Weights of a small transformer language model.
Size: width 160, 2 heads of 64, MLP 512 tanh GELU, vocabulary 656.
Architecture: LayerNorm before each block, learned positions, biases, tied embeddings, attention and MLP in parallel.
Training: a variant of SOAP for these matrices, 3757 steps.
Each number is 500 + 25 x the weight over the matrix's rms, rounded and kept within 0 to 999. Layers, rows and columns count from 0. Numbers have three digits each.

# layer 7 attention query, 128x160, rms 0.213, rows 0-63, columns 80-159
498521512501507471487479547463476468501533544520504536495518497530518527492481491513449505528454505500514501513501515496526477519501492481497523478459526488469519430529478486438543528500519496512495446494488538467528441534525526529480488504
488476512469513554458476495448502493527491491498505489489482491519488488517457507553484565502473461483489502486539483465467542547497498515534491486481506452477539494498500526498463531496507487477508503468495436492502528457527518486475480503
507495521495493533496479526521543505521494485531488542490500516515499500478526505501514536523524520500479480491535488465517540517468513528504496522518513469484506524459522459500507489505532514526503501479514515526524514491536522487484449487
488480493458475524460473480471504496478461517488515454440527520514545535483500490520449546460519483521521536508535512465509561532493510488529513455524550548498493516499537437506509462514453506475499504508546479488530481477468477522475470496
485510489491488500516537481484479448525498497506503481536493511496569447517529490510473457469479532515523469502517515562495514502474467510504473557498482448502505504507528543513495472460513503464451497508493531470521482477525496523505455511
526463500454450523478495536491485536544497480468454487501513475494468540535476547521437502494525563482512493529516509488492467462488474473502460543469529514481515474463528473457461495464464496481501479465489499541518499492475521514501495496
496468517514479503502499512471475500495545492515477526427512487499524523488492502500517520483495473511489524480531487473509491542515516508477512551485512507485532486531456485494478525465512513475448506533475517493510493465477496507520570502
493539503406542475491526483523519506543489508502523503523505472509485509478479512539539526493492467481444534491499533508494543574492507501456544509501522543527487483547469488506486519513515504511485543555507469513544471466520472509480524537
473506491457511490498482485474493501459484484453517507502490525516489535502511528455483528463518492490541463496480502517534471519556484505519500494496474500472471521452494497500532505420484509463513470526534549523504497509539519472488468501
523508506478459477562522497494516492540531433524493500555444460474525517493520478519514512499478529562503535516478511520500480452491502484465484509492482480500496537522499487443542504485438481488523531512520481464481512523516498482484476490
503471474486534488503531531528493519487526537518504542510503492525512501512485492462491515503472474528535527570513489458478524494476515507483530480507464509501508542513500518525456488482502544481498486501487508514503489510517461467554484518
474498484509489484515534503506519546474464502513521504528521493516539477507534556544512486472507520470501480535524523511506484457524489485531459476490513476477492480526501491491534558501529473496482508528467490501499484509570508522448536476
512497507501513503493490492523499479538487527523530476549501489510515496454452512476454451484472502447507511496506468491518494488531458513507498518496496519477495508440481497492488478517504514496506523491529522562513497469511459494524442480
452511480512466511453542522476479485505542508536493490486452483512489481474480456506564482484518489512535493511423479482506484467487563520483512516512441465534498480471509466475504534490486477527554526481597463487505479490507540511527523480
521408508516540498519507473500511467471521521515498553531501471509481447463447473528528531526535473525521519544513476485494501472524472539492514474560528542487479469496463513454528507505488492464486496510520507499512460503513482531474483545
515435551544531455566532528481504505522491472473472534475470502506525517548487500504496498450514485512468513497472549494507563500487488516496465472491508499519532448462517451489520518472519513550532528479507452485537510539570539489528501481
482504486519505521488443418512465473503483500461496536474518455487517464457467518536460511534512506544459454518446487504496503507522527496468549551500460522520500464511552466543531473505456530507545476508461509475457526524473505497455513537
492478478533527489540540529471501498494496478487513502523481476510488460512537477466484495555468481472525475467523502487512546495505524497510478479519524492543468491463470500536485492555541535489518469479506515513533504525447488502455562453
487489513477509456455538475410493506499480487550532526461513533496539508523531484511517530512508480460482510449504434518497519494525529499472515491454539508512499515537475561516511492508525506492501446476508518486458482513508509468530529484
518518456498510530479491477528481539542445468477512492547456489504471526469522486539499513510526513479512497489482461522503532514536491509491529477491483461475507529424467485545501505545488456487492516527515493484480494507521551511480501524
443517498489512514528460472501467473471452493496454501493522522482431519485534505460500477520525502475491526536543504511534524502495481518483497522457480533513523540500503529478508532530514462495465464506506525521495467510518505524480477524
449500508495484505502537466511491507483498527487530523511462498487482493495543529497523471517505483519493493490484532480518457498518491485485490498507436527503537500482473498501476514511503496500529496533498562477542497528548490491509478467
513488552488495543484499556501537507540488511505545512491498479446499516513498522478519486494501521532463484478547493536545529543499475454493445524469522515472482495477475533468471488465488483458508524500544511439500469507515465469504478505
525531573506458480511503504481485527505497558472499505494532542494445501538487446496526491516532454528491509510477533457482491522515508497488480501530494464508440512469432491536528470493448529473496521469517511505480487455533479483522489495
524477513459507514473502463480515501524491531535506509480469508510501513507501491482541456543504524523492497466474461470502503525503548468455517506500512506523481528476501515469499501510477534537494502479513536501525541480520438504454514501
519536482511493490512532490532485505534551528516554528493543462516485502514514493508520520457466447532499514520468504473479503530538468495464512491466469521475468537476579547486524508517462549559486497474450554513553520475509478452449496469
488500523508489492534479497528502491512457489479501478499463481503484508527454454484506503544506482481486506540546443514500488475488500495531495447491515467500453486482479459518485479474449538533488497541570482431504537500457520526488500485
542469510478460494476450484479497523465511538489512508509509513492479505510461492461506503518528527504463530492498498470520501476526472500449500517482544504561512508499543513494533498484552480505531478540516463504492464531516524497476484492
467523496512483479479561520544472492501487488483474481464526492528516506479485525466521541546475507535470502463474495511529515498536491504464494530477509513539466503514518482513511500531491491415474505525507506511480524449519504475487463485
548481478538541557498502543463510457462505460561489481495487484485495495479491511506512496500515490503506498508486525491498479508475503498527461513532448520542493466489489527488521503484533472484512544463493533488533472509449486562468508559
490522505513493507495509524514536497475496474544493519492516483464487524473493533498527552502557485467526485512534452515518463506464478491504524499509535502478461521504509482539507494470541473417517491460506511491536487463451474537493473476
482508523513534438515496505479488506421531476453501455499499494493520512470449509525520517504521483484495489531514492485491489507484539462497504536504508550497543474475493516515475544478490524456455496512486544489463474498450452462470473467
473484479507494507528516442516531511544491505488464504527554496529502501481505523452519508534511504499506501475491541501536463456480544518518441461475525531496521502504535498499508540487528496517499535477506463486500500506533498491505477527
515533508491501490522494506491487480486547469505499450487491470464502554529538462510497522531513466521454499498545537546535496496481500499505530548499518523465500557452492536507500505511494471501507467485534459494528482514478565475461476498
514474477508495488465493500496516523529503500522503509488491502492545530537498540470478505489504491506516541491551434520488524555564547475510512521474501525460496507516474494522528472498551452507507538526520468515479516522464500515459495485
502484536499544469486475455524538518491505472505514506526496532520539499496498518474473518526461471466508520490508520470474516522539507460514483528540510550487477480474514519468544489524485525529489462519519460499493491470497546502524455532
506479483505509496500482495474490520484513535469471545479497505546524518457488541508530472504491464485440484469537483482467497488533514501480497513493496532474515480496544515561496511473493506530500519468508469457499514491542511450537481447
530505511508526508452451495510434505490484493526503510509502488419499458495503524542542455534496495450567495516519542455526528510482491534496515502449465480469520523501483528480483497456488524495462502522537466491524512517460503539518462504
495512503480489463538484524525525500493466514505515484505509465524489497480498531483538483510458524535521488534483480449463544466471415498520479535475492480493503504469505537529486542479484488445547502480520503512471549525472485526464541493
526486533479504467458473527513514477508527515478540500511494499529483475481501517510478494454534543499472504516432494471517495487471472434481508510497453482517502513525493499515502502511528504542481442487521507493515514478488473536434510477
478495529475524528459477476513486532481530511522492496462480487522510490505459513499450514496533522481478440495510491510452525503525488527495538516548493486494462507528493507500505535536436460505521564486530481494523460528488501517507492462
542549469511568483515517466555523492477514487464480527543488483515513501491504549539490451533486518496501472455499476450473484457471520478517513463498509507525479509495524493491485506497519461463512469512536511506483541484489495539523516467
455523455508517482476481492453490521530526508495458540505514504516463488480541509471497491503516461465490480527479489495527517500506498498507489477475525493484472492491460461501523488550546494570528485539494523434466480486479483427484492550
428530481491451481533430498491487497505509509467529510525543466452462499502525523469489518536496501503513494510467535505518498463478491491470498524475518547450506517468497507491490475485486475531512514524559506532558511454465514537518503499
522515504471538474539529530478512474500481457489543475503478489526504547486494499510488434494522508511508475496504473503530507511543486493500500479502489480483525545517549497509550493473504505491547495520531481494480477534494458472479464518
471526486540529499481546516509401542503541492508519473496456472434530505504478481470479472518527510533528503468524463500493514503452460493519485526509522539470530517503473524452532472532507519568512478528512446500464505473499482451478513515
522519492515499471487553492537517471514536490555488490488478539506457450494488445483484503524500525524482501492473495515546547483514495476543486472503499486525527436485525490545495509468498498517486473551528492516576519493524519489449499482
507515557535501496512487470487483511536476531516475490496502466451513465495493487469507492486512457485498521505442508497414518465493486491502491468473458489490468537454489524492518485516552506502490513554493474481493492550484487526485451461
499461466506500518469469510525497510499487509486518480510524526561530491496465450496483522511525511525486499490489479483501488502480509473472503466487505500465506529501499501495525514515525495472543521534450472508508477506546548486523501492
471483528525478587511557489437458477511467510526465487486482486519497485505484496484486485499503457478505509479505511520538485536525468474476503511476526497519560497482516506493483490497490520511463523553512531529479494473506497530509502463
487489503522529505515473477515501461521507506522525460481473443520502485576457472519463523517469511470488493489511490531486501517489522570493493478513493493446515525529524476455470542487535529503535527506498453502455452505490551526476536467
489507468462494529517482501505481490482502487462509484524510478507502484510499458487521527501494524480481494477518468493528493505517491494512504466504482492528469533521524492491484527557495497510513542520488485494528533471494522480434492525
482509482531496504511493532563497475489476507506485478482514454537542443473492527519525444506498547527521533458494485480467474491487482488524507536488520521523465531535488469521550497545545543533515493470460508537555469495512555519508504480
487508527492522517522536552504482500530446486524493513478516552498484497493450486447500486491539488504506509522529544585485535518488496475487488486505512511546501535523470517501477551495440496489494461505506483474501501515499501476500497513
503499563516489470492491485504467486462526511529489482473510491464509526483491483522512497504496546501508508549458447476531512522522475523518400485497478510523508507488480500496484507506483484513510479500474516465507522494530523470546513515
459500453459526463519525484466478436489534493499520512477508469503517529480491488505537491495512504487520480445538493496487481443489528505463479468492481461505510470476527488535520482500499505472493511501504470426479482522486549531523469519
549550450491471495517518527503479469474487499487484533516489542500514506532583514506500491473470503531482511489465478519485499517516510521503454487481510552498503471490459516501501497488458494502515523497514492531508501517481523546518461520
492476481499501521522564494519516473454497494488488489506472490467489515514502531491487488536460569501491514462503504454530504493510496482515485506507476511460503518497487509523440497450491510522510578503478438510528494472495477489476511488
506486537504477505503493545465512489457477521503535529528526486557480489504496540506503513534498510469554509459475512522453518466516482501464483452505481458505497499493521515528500459492462487509485531476515499549480498485439455523501535518
520494532499487498468495503507473524487520480498518480542471516451522503478467527499499514500472476479507535507470481455515475511506488468476534507523517482504499447456493502491522483492500502495532496528462503484469507498477468556491515528
508502481512500481475522545490498495492512485475498459487448486528504500512531522518513500478530477516500483505476447556466455538515454471507513493487516545451473482499497485481441543484446512539503508451575521525489501484484512550499474512
505478467462554529523505479489461511469459470550463459539491509527487529491520524512513529483495501540495482489465497507508499508489521480535481480498520474530523511498507526498486497496498519513522482481478501539499507448496543501513503450
485537518487509505511500527525514500469493502537495530459485515498526484447518497500463492521468490528501528511472506483538503480495510442476515476496478508479463489473548513511475480477497471494509497471483466520547510487486520500517488530
470509517476448491468575484486554459479497494509530499498517501517518460535498532522463504463520487507459475473513540492507501543467555464438478504495461523469458518526534512554455475477521508493489512517496530497473494482516523491533513545
# layer 7 attention key, 128x160, rms 0.203, rows 0-63, columns 80-159
470524480518505463460517538481481473522485529525535505508484498492483505500503521511546519538500507543480459528478481484549521536511461491511500460490454470474525481527505482480501470487462495483492462527458469530474512493544511576505507502
491517500515475490480483476422489506497514517490519486501520498499468477468459478459501494521466493477486476458502474491469555550534493459515453450519432482483495484514506506505486510503499518459467504495504471489514507509527489509464419525
541509522498512493473500515512504507486522488480519501505502468527519483518505515475501474458491527485496490494489517506519460528473484495518496521508501532490497497525505498505496439496451492526475540486492478493509526475555498459481446510
492472495486507500486564512523517500519461469431473489506516554469474487520513519517476519491549482519526499506504502526445521461504489517502488479526504528517533480537512527491531546518523490473493479500523517486464551519533469536518453495
514498512480516508474548485461484448535484520510486498489492496452490523526459479523524494475512478547478492483513509546458505491492497463508512517506488519473498503488483523498517481493469515505521478541489505495492487512471509451475525496
482412505450479501456495488497464535496516513509506486498497523528500505486496529504494527486504493573534489511494494521492499450446542491515501469531551482487491476492475484463448520459478506501476502487466492493508521505481498519508520468
519485512493423482455517524454489479525451491495516495449468515499511481502438482470478497495481527560497514530494552506517496506514489529431516493503518493540490538528542490491462475514504456492480465501497527507535511504511497463493510464
482521553512534497474468470440524487486482454469472478532512495548467529526476517493532510536512505490532509484481498494460495511473492540532516540499438517517484489456572505475498480501532486550491522448463548501515502507489498495507484534
496454482426517507529502472531508498480512519497504541495489529475521520529504471487487564498525521475513501475496507507509481486560472492532512505502471515472547490520456498495547513472508547495499502523511537463494535510558514494514498501
469524473469504509457520467536490470521492476503502500539462465501462514510488468511492514485433497504524532521495479476470448516505470488510542511527492458474511524532538529472539492463465489492515509545493458498445486471515492469531492567
472501491479485515469489490497468474485504493477496497486520457523549552510516534458509526514497447519513496498549496453515507494508456478496501494513485578498490524482486543508479486499524489504472482518518528500457511469508488498485491521
498516504479523458462455497469487519432484444481501473552509485499541478514515507536488461477544511491487514469536469522518541458518491496489501509503550477527474517574522482501527509512524495497526480500485508490490520532497480509535499482
517492510465540492518504492496520470484511520499483520481521510525500490464471492500541516531520491471495529517498523470444517491522537495539457519511536539485491507471473511529501505495490509521468482524500518427496512530547565488509510508
471486487490520494531537495507505495544537468475527500543448525505514504438459521502499489504489494486472513522480498549511500489541487499522525510558452544495490470503507473558498515496519474543590515503491510487489474474486496472500526460
499526512509526492485518515495514428504490462534519501518466491552522467513490488529483536490509510493498487479544477470475482469495482555483538483538505509490498491553481507536488490513519489479491483519520516496535438506484505539506461471
495485509476488500522515509440487510482490489510492532521512480476488542494536474485528530447487527519458473461498493515505507477459487526519534500523487506485480477517522522473477534482543512534489491550508482514507478470461499487496498483
468538497525492448488464451481534480491490486513472467463514529480503521531485508511512496509511508476489515486522529521486489498517526475493536487420466491513486469475474541537493509481476445471501518513519530509484517476550521460522501460
509523504523481504519528539456472515505512455497558496491519454509510509527485478547499469481503519532503505500525562472539520501517520464502442518490541489519496520498503497511470490475447516531491496498522508504524480483451488531487512515
466475473492545527502523444498475491553466516510500496462500498484483557501531517502468541483551484542485517470493468492539507508531532535462478487475479544489506525566486520496481476492524471506477483507550561519490533490537492492463486540
535520495485528485513508489514499537507478503527511498465510486511453530481529501512501505505525487491531514479530464489519442503535495494510499521523499485478496532468527489480506491488525501502507594509517487516518507469517490553477528434
496506498523547498531493482512502508511496498467522475456516499539530486513477518490519505501482504525563500480470534507475521522468531474520505486487455506476541458494476507479487494500514522465540491485513514517509520525497469515510522494
477497509525478507481516492493505519489519518511514489517469479512525510534477525515523464506487522445531479462501507491504491510493517459497509448552489528524500512463504462467490475497462553483537546453524526478537465521510489515493468501
506493477479534490497459494462454480507442487489510526464469517489527464519506494436527488491483548530477523521480499456502492484478475489449463533518539545472510508490560506516484515503508499492446509470477539497481515491510451484535520507
462502508491496538523480496522503527506483517507467524542578521526475492500505462480490521528532483445520489466480561472536470495502492527433504494494487495513454500481522475497523502536490468516492496491478543496442448465482493522441513482
480532513465507508513480559505550515516522477490496518508495475516502504538476519465450526537471540512500512496494496494543505480515526464488460496475476503572494496493522524532495526483449466524469512512509482496550516441525492504486531440
474438497550508466533546480469454507499543475501464514494485537499480468506480517482494584480463482442537505486472486506482446564492539454474521511493542521528435529481481490484485511492444537528484476483518519497481504549515488492463489523
482529512468488502500476527511514479552552503495457493472502462456497508521473482517466470534546487503502500514530534509484491435513463517544502489544541472491492515535525505567481479516494543490518516498498485490484497477498532469501477479
545503464501500500510530516476498575486456470475512522485474473540514504486501499512491484476511472536486447473482507491479493484488533467471542480448489442515508510505530504540472532505505477499517503479520506497515552514491521411474539540
506490510546502507455486525500475467508452492498491544481504469502504498488504522505515471516526531519499474446454471484475494482521524526518565468508494537545501502491464488471496517470482493474467548503507489546494485486534493469520519497
551502476519504510484468550485510481500487505493517528516511508484558459497541548488483485550498522519513521476486468498486479504508436510536464513493473516516515536499511468521543520489518515544497488509495527475483507542477486538495488528
529489493486471520443463486526508507499507517493474529519509522488532475472527482549482469502529549500498509551511471513512515553511524477511452506503482497505482498483513499498518460502496505451507496543479539464475503547472494505508483515
504524554475527485512508476496500518506529510521525496515477500461503488513511510484519486437513464490518501512527536521472496511501497466455476503471462527472465513535462481494496485501469476476480503498461481499503485543467529492520507518
484474498513510453517509451514482494476493527500506550461523507509501500514487471537514502500526485466528492458484480539525480521496507500524525471531533536545512555519502514489507528494512493493482526523522486515463454508459490484531492507
510514523505510505507487474548518538550487510502508462485516493473467540506542525469534465537483505539468485489485522531500484486464566504540559450487469485494478517498543504479547500502472532481455481494482504454479474480498529490537437557
510504505499512502476473474526428498489482485490520500505482533534435526526519460499464486509466456510485518486490490466496525504486508460498457481498494517498538486497493504517519501456504489515498510536509550481505544465515514474507483524
507505484512509511532549495525531493493466483494501524541524527514469484526538510520545503497494484511480535465519443488498504465563503538503477512504491473510497516477508483522476470559471480515474522540516492503523507462494533508558402455
452531465505516526456472509518473510519523485502503532510532522514451495486478497534503502501470464506521442497543501476470491502487464509494491504493467513526487508491493510524492473473488503563413491481518522555526491523531517504508506444
474512495485505519540490478496453506493494464520488525461532490520499441512482475517529455497491499526509531518506543494504497489509464517511531459505503508461501483485509531479554469486548456437491512489543482424560553518540480443478509483
503465510478521506518475516498490495493553514514483451496511490486451505527496509469525500455514499514497492516488449478505555500508431471521486531493540483529483488464497509532519534509494483447449529475496491498468495544530474517472541491
462479444503471558477484549479525481496504486515518448466498510536502461507487520494479524476489478489478483539490516531490517499512550477486504491521475503503492485561490448523521545482525520506484528496515492480501486500481569466481515518
485489519506464508503478517495509556507489504523463514492488541509448476520493527496459486509492467442488467505517460519459511487512456505484490504507492503479477473470557523490536552505485468510497467478531525476486504514505514521493472507
509516460535495452514456513488510513512490482473492485554496482532490497543499490494464490538514508512558509546486492503499487482496483510541489491514555491508500469470466489492468497505516509504520504488512468540538491573489532436492480536
449499513559504507482500513516485499498532495494522524467497549500456501491553474486493483512510505468454418498541501495489463503542499459505470494505499484501556485536479461478438481494549489514545525536561521502554505480487486542483498543
501507493520497506512469498497485480551516498532541469524445517543481494529463480540511470487530507487531525476514544511545510500506521516503522469505477491438466489481558440530431464487524529475453513461539474463487530494495517481552510516
529474489469549498517515565518533477493491472498458510550498469489484492496523468494536476564487497539550523483488478542469473538522489508492452512486489531476525521505537490490523523446527467519511466515528496506519488494494480535519515512
529487514510508521533517500520506502497475513487511515521528465505484471521483485498499532528460467460493437474503581523486487443469510527484473473471435560458494511511525461463504523520512510518493503455503491500549514436518468512488536500
523461526526518504502535473512518465513545497516513489559480518488507526476492517503495493532442503491451496480465506525495542521490519475491498469524540532526492489513549538465496500451544523506501514486489517524521474514468524492501519445
556525473494503503540498496473489527534513470499496468503489480501504480450544514517504520520488539482527501458512533506504489488497514478491548498502493473497476515471480516537535476513573463514472522506548475483485495477462526475519485486
499503450518499534494468440509482540553467499502493483537468498512500519517504465526506504515510482492451507511485483503467508498472484429474480475508486475492491552516493493517541509516485477513466500533511520508482475481516518487488533475
487472460492509499520491508504451488518457532471483508471510505531511562487498546537482495479545509474494522486544466500514511491507513445478538507502503499496544538490532527526475504475475485507457499472542460499520532498495516493492490507
472517482541480516508515462492502506515508484532484446489455496522511484491526457440488490538465491511461524453501466488479530486508510543499488476512553522468469566511531499533491527567486499494504495543508523482461497496516501493514523541
486482491550483479551516552513468529517482510469433494499477506482461514494472490490464496496492516480496487498535488496492514454530454477526485531502488486508550524493476468500500503484454492461498532539509553478527507515484529504505474482
445494461514495509551470538528536468519494462501497505489426471515500542503506553548478503477466504502501490484480462517467557502503460480521513528482507521519510492480487486536527502523516457508529511512521468532518471504557537504456499524
551521470524517504507500516491485487498507477464490501447532517482483515493531501509492517498500478487475500478471559483523545485468495526454487540541505511492518500480468541507528508512444465491509462479483465509545452504515458504479514527
501498508488482502472563467538438505459471470502468461490534474520551501537466476492503501532496517483488502511520447533497509469498496536507483511505475520504494507519519505528455551509491485475494488487477483497481527500504548567503451468
469549432498450474495526493453491515532473469467506508490467469477487493520556484464469485531561518459471518507499498563490478468487508479497482482489426546461470515519527536543515447520484499495464468511517480486513510526528498486500506474
540510520471512474490482513491459478474477490478488503484482543494507503499507490495486534529515478498465478521497485453487460505491462536502475456560485467540477471471525517467490459478509519433508475508525494517492500475440496533499535490
477510474492499524487490496506498532438499463486522520511513504516505505466421476463458482469505495529529501522498522422498524510475498529495498495493505535418484534516538517504504488452477500475511536514489444501523500509458529493504483493
474493508478539515543539516488484472482464497513493499538479504510506503499505494487465488489498445495508513466542486497477506491507536492535475504469534437485516529502504494496490501500485517499442456524493490465476503514438449489523525511
466485469461475520484518500505493514507504524446485488459461495496569504483496486505477512501546524514465539466527495509574542505542470507529518494541501465492483505474533500482518487545536466519480500482501486484465493515508515489507527485
530459520466480471517492525491484452513502478463494496515500522489517490489516479517516503473495521556508535497493489476509533493514444477463495493498488493509476503554478469473462483491470535532501525495520488482507493499499513471476538442
520543470504466497491474523486521557455504543505478489454485470544550541508477524508501504448472536469528502504507492538491474515472500532524478541477508486506526511499433550487508496477522517494471548507488491485525460498505471504547496494
491523518511469488501480496526502494494497468536539489486466514492552472491489487526479492547499518479470515466457531511514486497488542481493476452477490502484473422487527570476469500466487541559477479477494504514507537487526445551550444500
496510496510548484517519476490496495510454506547493470522529483466545483540518452542481487479501555507490488506465470477506507472467563516470508532481473477495506517520491485523435453487535559502493459496512509481514516504518524529551505449
# layer 7 attention value, 128x160, rms 0.212, rows 0-22, columns 80-159
526524494499445500541498545499498465473488522485519487482519509532537503568509494535423516562457519461492518500507469483502513486509487488466545520495473487489478492487480500457490439510505458498487470502512520526493472528496499427497513450
534511505477518554508523453484514460499483469513452489493521476525476509535530474532525502510441486504498484529481457510515493538549528511510448510500487510488471531501502492522495474511470535474531515468531512535469504463494518492485503527
479460501522523511476488482539477493507468548508531501478466493515506510446524529493510538523507550492490494518484443530486494505503525534577497498477485485472501507486476512486479472499521517484542492497529481487513512518518485513493499517
548467478466452531524499535504517496513468489528494470527525479511503501490507501505483468495465486521527516491528528476530502508492459471509569528516502473519524526521495570474499450476502436494524522462491489525501526514466422471469491507
531533519489486502488484473466511540527515521456453521556484484480517524441522515496474499508490518549514528482476481509509515512477517510468562491484491475490466512518549488512487506453509481534482533519491499466513497495476507448513508453
502512519498470496509506522549533492506507501528567553545489525476494499520492520500497535507511478481458517491546464508486509504554495482534496439508459511496498482530487493544524483502452450453472488497520534507471511463488470481487496499
487543519498504491539495525516465513494469501514488519477487505523485497493480497512526511499484481516518505500506489490513473495524466481470443499514492508543494542487582513530514483481479451428531486470513520486489504481521549481510469530
494507460494468517504486492482469485551530515480477498442504516513475480459508507503523530504531536516474479545500491441469481499553484511538482494476518499514569500479478520466496527470514506489511495511493514536493487465558494502501536511
508456535504513526469489485525494532530518494513483494463481475498542447519505478521507454482495506536517507491469490497492448533565489521501502495537513531546469477513462510499521521486513472537519502513481516489487516517531525461517465481
513496543537473503510462493497440432494515457462519508504488503518479490546494492492479489508496525495513514531525562523491505460529494509473486527544468515469487497478534523483508492508560496524499489518511509545499498497489516475515516490
530496524537535432504478515487458529481492445467495493484454476486496499482531454496523475486480474537483488460503468438514480534513516462487527516490501515509492527528489518516473484525493467532540504480527444509471481489509525478484532549
469524484527477473484528511494484514514503479485490492482479487491482496508521547507484534511502487441494480491491498511488479452457524506505511478459480467509535498476496477468492519483502493525511500496523476527475503496524493476481496507
513552527510497471551507458518472533528504480509489497537472500475509496518513521497525491486531505466492551467464445507485468435486500506541476535515495518503489453471505498469510508478495535492519524498500483492515538469480498446538490518
492470490508509496501455449461499535532481501497537527493483505494506512484527510477527491504497513489510497501509475490505487498477486529456524543474492482501453517516470527489545460509548509535476555493570471518480521461502507510508496472
550496486510485511503505492493506507474492500479524486458535560499488474494486507470467486492479485485512489508464535496574428474468488488498493484488488497490524525481513512504530509519524492456523512508474534492513482470509554560477476490
493471473510447558472496514470468501507495442516491470486526503570480498502467488479464487468509503515490506511533443526522508510542507525506500487523513504506466517515525479444525492476524503518469537466479498501482515509480527556492520521
484519509526477455511485499505444488466486493518509544508484484464479519493480477503496506517513514464535527500463497476501558530509507498530488516521487515507551451504506486505484531533563464496555509557489513499501525521517552495484490475
480518482493499510486490532527489514495533543480479521492492518470474505507543465479544458519444512520517492519474497463533481500487480444461476464482517518469497487522509480510487485526435522513468472498487476460515494488535473470533494474
492506486516506465487473490510501455454516561519535488491507477506467528492487507474507472443515478488505489511546521519503485510534506462508475475426513513515502541518477509528530473493496517522459510513501495505522511507506531510490488517
505498529504502501438529484477490496490496473521477474497518509482482455518498493481464488520467509469496484496498511513472487517512512524520538492493543498534542536470520490506478490470467514470501529530506527579484469521505521506485524492
518510489478486493505514515475487497470484492501500468500482493537502424450528542485449526477514473480510496497536519492470445470471462515461500497500525518485517457444495509476501499473502507514568477517503529496509476524491532483512478479
465510482516506540479498496476513492504540472479480469535502496538528490490520539538538512477498486480469497479529475527483454521510528486515528536527499510523500485514519503507518484502520541510454471466479464525479521498509468534487483510
493484476450500500530524520527471461509534496520492481476481480528529493469530543549474520480497484528506533502529483491505543515517501507509453550489505515503527494515523500504471486466523517478492520521468491492514499505498507538481495506
# layer 7 attention output (transposed), 128x160, rms 0.177, rows 0-21, columns 80-159
490497456505526498494512461490489574492527498523533500502501508455474481452523504467562472452474449469492457520503469491497495478484560508527459486509506484474505509510464508512496502480562508522467498542496457464525546482520502470515540500
485471529502418464479513526470478555499488533506555541481489526438532484487481503500466479483559477500515499509530512472499462464452539535527552474528490514483535511471507513485511511471484484522520440488508493494531492537528523557499518484
497479480498508513495501533504478534488523479496502526510547527497452509539477501473516495477484441540505473498509507492507490475532466492456492521500492474520499510461506461525507492521462496531473512485468519496473479481492466533483510517
432537523505493438501507465538506495508539477485550519498491481502511497468561490549506533465508508486496509512528549497503491480506533502476471492495477564547486471493471458513498478507496508496504489503503512523530490536525524525495508500
476509476532529511496483464494484485516509493551518504455514493535482493534474497510509550474506469442519485495514502467496519482547529476521485509474481555537521504482485503517513540507487498462516449447525534546478490506527494476532494530
509489502464523502499486479469519533505496480486471478519517507524511474466542495504516464504484500473505467541463513512508493503491593529485518476533512476524524527487487474491532466478566517520512552497512505509502465525526503460499507478
517466524506518508503541494479563500528548561509482509479481503445509496519495528483482458468520516510533480491500500531492507477508531476522526474490511447479512464521500465490532479482559541532470507460493483501529508488482499493487503551
504513491474478539529501482513538566480465497515517463513518484505433529544527533530508486479548512476502483447514499500503503509479497467477451551511512473496460515513514485504518507532504503510459507498457482511506479470486516520485463513
438518470518477521544501514481508470472499494457497499535517548475498534485482538487491509535483479459510492514512499527458566483467518480508516537516513503548532522534478496501529497509509510462490486481501455482482480521460471525463518545
524491471464466559506498483514530475502430521504472485500527526483502541435487514485489523530455487477527528493450475542496481530484516480504469511476553533555485497532516507494512480436473526529475486511521477487502524474526524479483487491
487490476474553526464543501524487495538479561485518519487503517526533512551511559516481496496562484478507514513519537521476542500473497502505515483525478494488483500542496487479551453471499530487469441474478550485479469538475501505469500479
540517531496507499507525502516511473488513486537488478508503473517520465479528475493529494483508504520497560483490492498511487512487442520436474512528489498523478478505545554537489487482495510486466495429509526522513504479486508496513479541
489434481501473518479469486487494510473486530519467524460497524530480504495507526495455484490440505544538477526530503473477503543506490457467488490404494519480544529494500507513457514536476485531501514460497511494466502513490438540514510514
457535509526531551474482520539484508468506498502473491483479490548484506501495509519479485506492492549526511533474529486458485489513535481501493483524491456510499462514541517505517493505507509503518506471502557501486511525492471475545526478
472507498493474531479488546500505511516509459481464523544492496518502504500522505504471477540530523523502511521501467491471539485497441493498506513537533489518505496494473537506456471533484495539489474515534470502545477485462501472531446524
467541506502477486506524492527528506509501564485513538540555521489476504499539559524514491525509486506499504510465538501472512489491478498520517513517488501486555502496503510543473480508489482475500497529518477472533500493539487466526484466
501494514471525507512485491498509500516551525460478457511505506486531481531529480514486534507473410518513516455486457513485494480481498467483487486462537471495466541473525507508490459482458546513470521456507503521488478495514458504468497535
556481515501492487496499511482523524544475448516507511498437463521510485485470492488482499462580496490511472486528498533479507505494508547546500537510506484535524531487498518505514486529505455471539519526486490536495480503451524492479493479
498464530505539529496491481485497479498501467471459541489508509502480476494538479494504514539516530473525471502477522536506493508474459538510537499584456486512496482482531453444505509513480471500530513473481485522452482493474528494488535493
516528489547511502524479490483540463477500504489499506503510508495526500475523482502517499516540499479498522488491515452557455489493466491451474479531473507465508461516477512481465503521497540520482492487482483476569533500487491519494454490
462521498513518511519509498494505510499494517516475529490497454489464499509457492474520484525437550519487533469488535521533503510518503490485505498474477515475473550508498493482498513543494513505444501517505450495496545475503496488532494531
510495523516478478482476520522504501504502533522520489469440510489463513506479506469458504523483515527506507529475545486501496482487486532506512506457474469462491459493466493478488513503463490500504484490489513504505510496506503505505516466